{"n_layer": 12, "d_model": 64, "n_head": 2, "n_kv_head": 2, "head_dim": 32, "d_mlp": 256, "vocab_size": 8192, "activation": "gelu", "norm": "rmsnorm", "norm_place": "pre", "norm_eps": 1e-06, "positions": "rope", "rope_base": 10000.0, "rope_fraction": 1.0, "qk_norm": true, "attn_scale": 0.259, "bias": "all", "tie_embeddings": false, "parallel_block": false, "extras": ["local attention windows", "shifted keys", "gated attention", "capped logits"], "init": "normal", "init_std_qkv": 0.0941, "init_std_o": 0.0, "init_std_up": 0.0941, "init_std_down": 0.0, "optimizer": "adamw", "lr": 0.00465, "lr_mult_qkv": 0.7, "lr_mult_o": 0.736, "beta1": 0.9, "beta2": 0.98, "lr_head": 0.00994, "warmup_steps": 350, "schedule": "wsd", "decay_fraction": 0.748, "decay_shape": "cos", "final_lr_fraction": 0.0, "batch_tokens": 16384, "seq_len": 512, "doc_mask": true, "train_tokens": 83190000, "steps": 5078, "dataset": "wikipedia_en"}
Each number is 128 + 32 x the weight over its row's rms, rounded and kept within 0 to 255. Layers, rows and columns count from 0. Numbers have three digits each. The size before them is the row's rms in percent of the matrix's.

# up: layer 6 MLP up, 256x64, rms 0.217, rows 116-162, columns 0-63
# down: layer 6 MLP down (transposed), 256x64, rms 0.176, rows 116-161, columns 0-63
up116 105:131132120140113115089180103155135147129099112106141145212096132098086116158189081129172093136148121178080076133036186104167096103121124086106128146123149132135168134131078096121097085122154149
down116 124:204106122124119104185138125151112100098167141104134090148120173016105125135091109133122106153180137088140154121136142101143125154148108088167117112097187155177092127159148145191117106094154082
up117 104:067091170145115134101201155128172122162138152136095199141105152060095108164161121136135100153140107160114140097090149138158141109065097053120172115143129125114113142150131107170102103139197163
down117 099:132146104204118080106224105125113143129105121132147115113063157107150146163086151132085141102122173202170130115145109172074143174166108073098121120121136158183096129124133094124087144111127142
up118 086:109065068152152129031162119116148150138145133107129078116129173107151087189092196180097096158185082130135095143147152089112158151155145129094145167161120152110123128117138173113104118117097118
down118 075:159169145078122108182126139151129126132171082132123187093148107180097115153128091131166146102053194183107130130181060123161134142126127109115094053122158083109128122124184146097132136140155122
up119 085:145138122155133171104115142113101121165075071120061130121101155099066139110118146185161114131141068068164110095089100112132139154163144110178129047133133095115111129155113136119063101142130197
down119 083:144123129168112082143135086168076209129144144125101194202085098146124130174143125112119169136124113116185124153100129125133102108111175137150093162113167105170191100082183124115149146101168096
up120 099:155135102120155158100143147153141100134110096113144102185095151125126118138135067132154092095158089095050126174071165107114168099145153178105118194171066128119141093099172169118118089134116069
down120 094:165109135102130137096172137147100051036144150122112114041132121067153113119085148096101098146141115151158103097127168081164101148098147163161134116135080141107112103183097094139085138153113109
up121 108:090143165083122089145119083101123150149079154135164130120125124073094139179105092079134087104205151126100082134116104161120122149105097131170158130132101131127098043140135093049112097182131126
down121 113:151175143113116065135099113098159185180159121146162147138105108163126130150144146122124124145089121138101149110154125197089129119106138105187194166097161100129099090087128169083130150181190061
up122 091:111119095059064123109183130139158113101101132121130145147171159093150149181073112158180128154124088172106135171043157170174125124058140131151110117146141128092150117172159114104132140148097167
down122 079:110101061134145109104139121130113096126090158061162153145170074114087114133153153124100169104154165109167116163198137165098145140080148084087157141070106065111112163100069142160120133112154099
up123 102:096134144122153118072130157128127124146118098133129096167107175101087120173112079145196085179159137198111048131103159164173137137105134134179094117126086136170086091116132130163174125072153137
down123 104:091120126095099100138096101133118079133186146173161117116065146160115139111094069193178105174131127111110178139113085179145142108146133088155098152119135156139162078105119103066122150048147137
up124 100:101130139170095132092151178094162137128141176081122138140155169079056078196112113083184119190143156085107125155117133146082090116122118085173148138127147145114069119096168109081142113129155139
down124 092:116175123088114108140080135140095133194156098150116114140132091082150144101149129118130135221122137149194109144115158120172068171074154161168115136103166123106113222108114117127102144140161156
up125 100:143076136149091156131145127199142100119141149161124091151105138081110135168180159107096093133179141106108116160093142180106134131174122062134190145147116080090092110133138169097106057137125194
down125 099:094099109077119126159151189112132095200084191111122138116127143144107164121130100139140071125095111162101108197164111153100149124135073133100165090109166128149175120058092143079128109078105110
up126 090:072172136131122164073144153159160076159090155135117160145078134099090101136083151135119093144170144145107141124099176190150171109123192188124139138121157103084106147097061144138144142101180164
down126 078:122145146136132136145067141143151159091138113076154091112140143108172141111091121089131110194113133105135156149166084088104091189077144064071109121115110055133130156115103167073076111112115181
up127 103:134092128119080128089171125128203120097172144141111130171130162107116126153163063089137154126150130188139101139080186092141130155106151070169128161163164084113144119095072100131128083101190105
down127 094:131114111142113091212164194113130163089084169088148067104099129108170131092103178102128078151113166155195102122128089115061103125136150095120071139159099177152134142111113099122145124121128116
up128 102:174124098116166117136159151089141119125111133066101077205129133095126110198096110097141087134150105183125070163133174156120150152143113102169152149158083142134123102193121074168111117176087135
down128 087:120141128126133080167054124093091160130159110152091077151136135133134142075161129112114120195137094143130122157126166133188136090204146129141102112109138195096128092161149194141166149201125128
up129 104:115143088138110111154127165180108135126072060093089086146131122099123108154179132109079099099145127124044143102062129076104125198142085124118137154190142192120124092124117112106133120167135147
down129 105:076137130112085165108091115108174054097130124172143120128141150102091136172116118136152090064131042143187147095177123135103167127119099106110114169111142143128124103109085170164206117135146157
up130 107:162122090066114146108125092148157132147107064042058109104101137086119157124119115129095147098143142078108134122098130127136090138159080145121116093181133049153100113135140092174182119142107178
down130 100:085132124060167139059101078171081125094094134137163165131124133089151156108084144150112091092139159145166115169123101159107193089084103130134117082118146104138128153140112067181167131088091162
up131 110:142093114111136100154141154146121101187107102110132068129085182125153135119058100066167177138190102172065119110130113147141090165120133102112133091122129130127049092155181077109102118137120154
down131 128:180096181097095154158114089114179117141135104194126102144124145104171136085103108110128104149145088105146102101193188156077142068119158048113088127087104146160118134102096083126127122151161145
up132 107:134128114122117118105138137144154087153038141125103070106112117114141142134183125113153119149152072190103134091086169129143098141101140144162161156151098124041106107105158099114178068144202116
down132 128:129114131086131125196086153130194113134058149099117082136128114104135110111178087155125112138150104174082124126151104115145141124223158148177153125093122130131176056119145116142184133101095086
up133 108:105131130092094116087168134097151091138125144132096119176018141101101083126148122113122115169176125131071123155114144100080149205148150120143091175141166117126097129159142090117121135175202115
down133 104:115153107110192029105169160156127139151175130187144180131139157137116129129170193154126090130103149124099121146138180152093143148138178145141141118122161176112057112136106155115165072149163134
up134 108:148093184083137134104146166145109096178107142086067106134135189121122091110144155128148176118161125151129131150137083160105104152160034132094123121180066073084088121094150150147135118146132170
down134 091:132128131169105088151079050107132112174180170155167130193135180170100103163131153163143093117180161089110141149175129104148157096113117142123091155107130103144129185087060168130129131110151098
up135 094:085104080100092115093125128084216083113124166090086145149124110114143139160139140108113176128196171085161104118145143113153123142146169133194181158135078093098104136102124090110142135140182173
down135 105:148042123179134113105140147066083112174160112174074170111162187140095089119109114130076151138074131129157094106110122147154116110154164118137116155149114191102094153109162170092128140096118076
up136 089:180093121104130161137162180156108123120076132148079088144129171107136076134150068132138108148130083197083080115146125131145187073127130067156120125130061138133136090082165124148160096160117164
down136 089:177161148122126157128133121132075130061119127146080170157124142078121140099123153132069140146097075104114142074116131159142166039113088112146025143151154133151116159120118158101101123178139125
up137 107:083127142126154103148173148131132135128066086129129059136075141099119148148108095081170063126168123158126121122082155101191159153128143099180127075160084184148143116106152118115176185085121112
down137 111:139089128087190112121106083118148122158101145153168067135192140151126155144142114174176125148118077113130145123108103112131158156072130130214078104128194122091150113137095086113074138101176105
up138 096:115141199124122133150137174170161146137137115147161064137098128097093146126085094060172135127221176149084109153136127145156178182185108106141112127159105156112079144116145145080134138111150106
down138 092:118157208119193164106166137118108108125128114124087157140132139154128092088165119175100121079211071135111120152157107178093176105101165114114145154157135105132190130086173145164087106120108105
up139 092:105117126136066108129169158160152091137104140094065081164116181095098125143105052142096100102113139146115031117124121117083040140113129141117099155095162153108090118143146136120115104178129117
down139 106:104108136089121123084137062165143111127172144090180158118089137156079148109117104117117093142100103082153108169134192125066137098163064137055178133151120125130084063151152157109106098147132129
up140 100:157123153131151066139138148150177110177126108135117063114110116085137140146123117085104173046191121126085092132121167167166144106117152154145155153178119114138111121099125158067128089209096158
down140 097:083077122065091135107137095148118085102132141167160092150115172161140158061150143155187103152128183159148095092118101170149122137122198124177099075117116116131111141134099170081134156181109100
up141 081:060136120145098094125137143163108140133086157143120121158086148084163090183155107087159083108125145088139087140136076105129090153060061186100129170120191156109111129147085077095149137121142133
down141 085:154121139101156167172125150099142127120133095102109106148163088161110196105117126172129110077074079114104162081121206110114114086162157064132134081145075147144132190118170098143085104162119132
up142 114:139132126105097160115200135078178120173111129112083107120153175132144125144128154094124114149157128134121128138117168071102078143115138193216191112164133103104125114137130102105166090133204184
down142 112:181124139163140126130129134148134138097118143163219113110212134109137152180174123082110135150142131107169138193121115051115124143110152152162116129162106166147115067164120065180132108134135089
up143 091:101059112132129119133132115064120111171155146106087075105126167091147081176037093115115138162170137106148118115088130100184101126129138107115113141163129114154061104081154128094177095123111176
down143 099:130127140049135065077087124125099093176154146096217135120118140154100089192180123112122152107135094144124155120135105152136146102119136176175131117102112094145087164100156096195114154144090151
up144 108:143090116101105096172139115166137103182131115134081140166123102065149128157121108120111134047200092116091089137151140210162148172141179136118123056135090172114108113132139103138134078146118130
down144 098:115133146146115098135125121172084170178097069130104163134161119156166162156150122144180125082136130078129113125147135165199152183164141122115133131135101207124121208130155106143086202095135123
up145 105:089075101118135104058131095115153112121117199053146140161123132129119118185103107112208098150131138115095099129164104102171090147095118095155142151182085139147085127122149080105080111151089108
down145 103:139154091157135142102136118154114106117128126167121123123197070095169118129174126070105114163208109107157116120135164088094100165069068143138142103126147172091168176139084104099111147065164145
up146 110:161126097086129112086160101170131130153119133108155041164100176127067137157127104042114166086145115106075124136084144104135126126173158121093100167186123116121161145103146131175126057130130132
down146 098:133155175140151187119164158123137119117079104107141128178112134092126100157105090081098115168160124114137143140135107115116095162160154121168087098124143128145155136178174134148097234117029155
up147 090:137118081160130183124117094057137117161087106161141097173086147128162131140095120143124135156171145123130076128078174112145151093124130109110177088213105157129134102150163205184082104128135111
down147 095:133119120177112127148145080127116125106119131082170075119107115148116151118201156168081061166051062185144145165138160126063101153155164115095153109144145105119129152113119095178137130162147100
up148 107:171142130126098132130115126200123109075119115109161078189077188131111106138185096147148077071162176099091113128132138125147115112173106095089164131154126108115113111131121144198081063162132146
down148 104:063095127132164109130146130090190103136119121205156104133120104094173088135097070158107165112083075157135105156116101153127133189129110128138125055111156165120109063128078142095085127152155136
up149 102:115149112123116137091100141126173120193107220058096117171165180092124123107145125158192094113140138096124146154063179159147165160145153127148177116114145138133110097093177144124161121135181139
down149 105:107183112151130126159149156091135141133135108080174148117094097144102127131142116167172065148078155139061152095102086131122154103159136135133093133117118073085095176131159201137096055154152076
up150 110:100053139103112121119170119129152106125138110151090145181120147119143163125129104168164123155150103187141093153124151107184114111086075123103104094119137199093098065098229127153123146111101097
down150 095:136102144122125115164137098082138169182164131135122107125148158090115104148113205066148093077090094094127136084120098156148101083165112113133185108152130123200111175139082092088076179115139133
up151 114:118102144115086119093185136067160105139103122082060131162112111108118137146124137062123117082133115096129100084120104068113121147091098136139130109140108152045073147096172142135091126192161074
down151 140:102152143129177112135104204138178125173139103134086156168123106157092146065087095113135168149103093099142121127104125083164133119142165151198120071130146121121068125195161164148132177171145104
up152 109:160081120056123097156182096085176127136083085135085070151082095129119093130145065116131122076141127115074123126081095137142120106123083084149159138152179155132143133164098144066137101127134167
down152 103:138087124135158130134144117068176084057153094111170152145118178094090101104132114097087112095165070111145085111114120104116165110130146148132123096120116139123164026155069158149081104103122096
up153 092:079050116121153196093150067127157086128112087111101115135091185103100124107160127172146114146169146103094087147083088130118107133092109127132158139165107196122109077113171098125104090127117182
down153 134:100084135125134174102169116156210031119075127093082093129106177094097127114129131138159135140171104136099128155117126073141091182133128130098170098116111144107130058089184114149136142136147123
up154 093:157149083109157112152152097164128078095090136120162081139123172110135115149094137071141149117198133127081119144090174120142204142114097104095164136154127076048172099081108123142081146113102144
down154 084:110108131123164154106158094140109197180120095131217071103099126104103065178101091128131151069150123173139135098147072138104127133102068122104160148085137073116099140128150097114143136154083134
up155 095:088111128108111124158081113113187131161112160148132128134062131121099139146113099109140085141144173149084061156083158137146190155118150137128103150135153109152131139100196179094134031138180158
down155 081:169143122080120104125135119150158081125102121048109115132173150167153181055145155155166131139104072126158177112088077151125104159182157108140151145123128060147165149148073106154139181131116116
up156 115:143059144017133087093187094083152106158086181067093143120147144133126103158113167133124129101155103086097102101086117124130111143110096154129142164148119128135139126102184130132154090160078113
down156 116:099123102108174187208189100106076136145162095148138168112141052148137135133125144086102108137125122137093153112077127119098138115119098063107128094135110111092135158138148060102084059148112110
up157 107:151087105122139164156186167164159071135113092068115117148095159151126137151088099132128069156161084081112075203110123080114126178119110143174177165160092144102147150155134091139121085120133143
down157 103:117166132144194172094130064109126148118139154114151200114211149101148121138157077115146164088149147139146121086175136113140153165094079101074185126125080119176117178167116108136126127114131098
up158 094:138114153072099166146133166126141093185109070047128136188114153162140103115119094161098129098156083129147114076114186088093166162126172132108197153143161125137156097154125101144160143133160084
down158 103:075131182177122116110111091125136181104137171181070157102091117040094155141101146144151132181090121164156146104129098174168115092134131163130119088160164113141095184103132131115078113147083134
up159 105:118077161160125125041120093132142082149118108085118064105176200121137100144148066076157139131123089112090126109122143149173124161114118141120127112169116083114111074091184087112123117131174159
down159 109:164157111087129163130114141142131233103133160112147107090167082133071156086111162144081088176132111120085157105030143119086167145127099135129101120123166117139142097121075116103103099139114118
up160 098:134121153109151102121124145130163124149101158146144112185138147050182103182111107063098034142157112097093105138049119141087128142106169068111113145174141138095131126136139146155086098162119114
down160 080:122164139150151131144127093178125090111100133126112122120104079199083138035084160087120184144120098128130112161218106187157089099124124122081123121071119120120119128118137087136167153098151140
up161 098:126077113048093121133126097130146088094126139054115115121121125108134088186168147152145129148227163139129098115080115118136187119152123141115185182096142106122135069131115166104140095148117169
down161 092:210050124065130099122141213090097127144131146127091143138148111165113099123126119147099052140106127089076153143117109196130124133080134111074093125112076128115152108126160144106105120137146160
up162 101:088070116109153139137175178164160105140100124046098108140093130116085095132119094114153122171165093102134084103127132129142070150126086098155101136130192156145122066163133182094138097146065154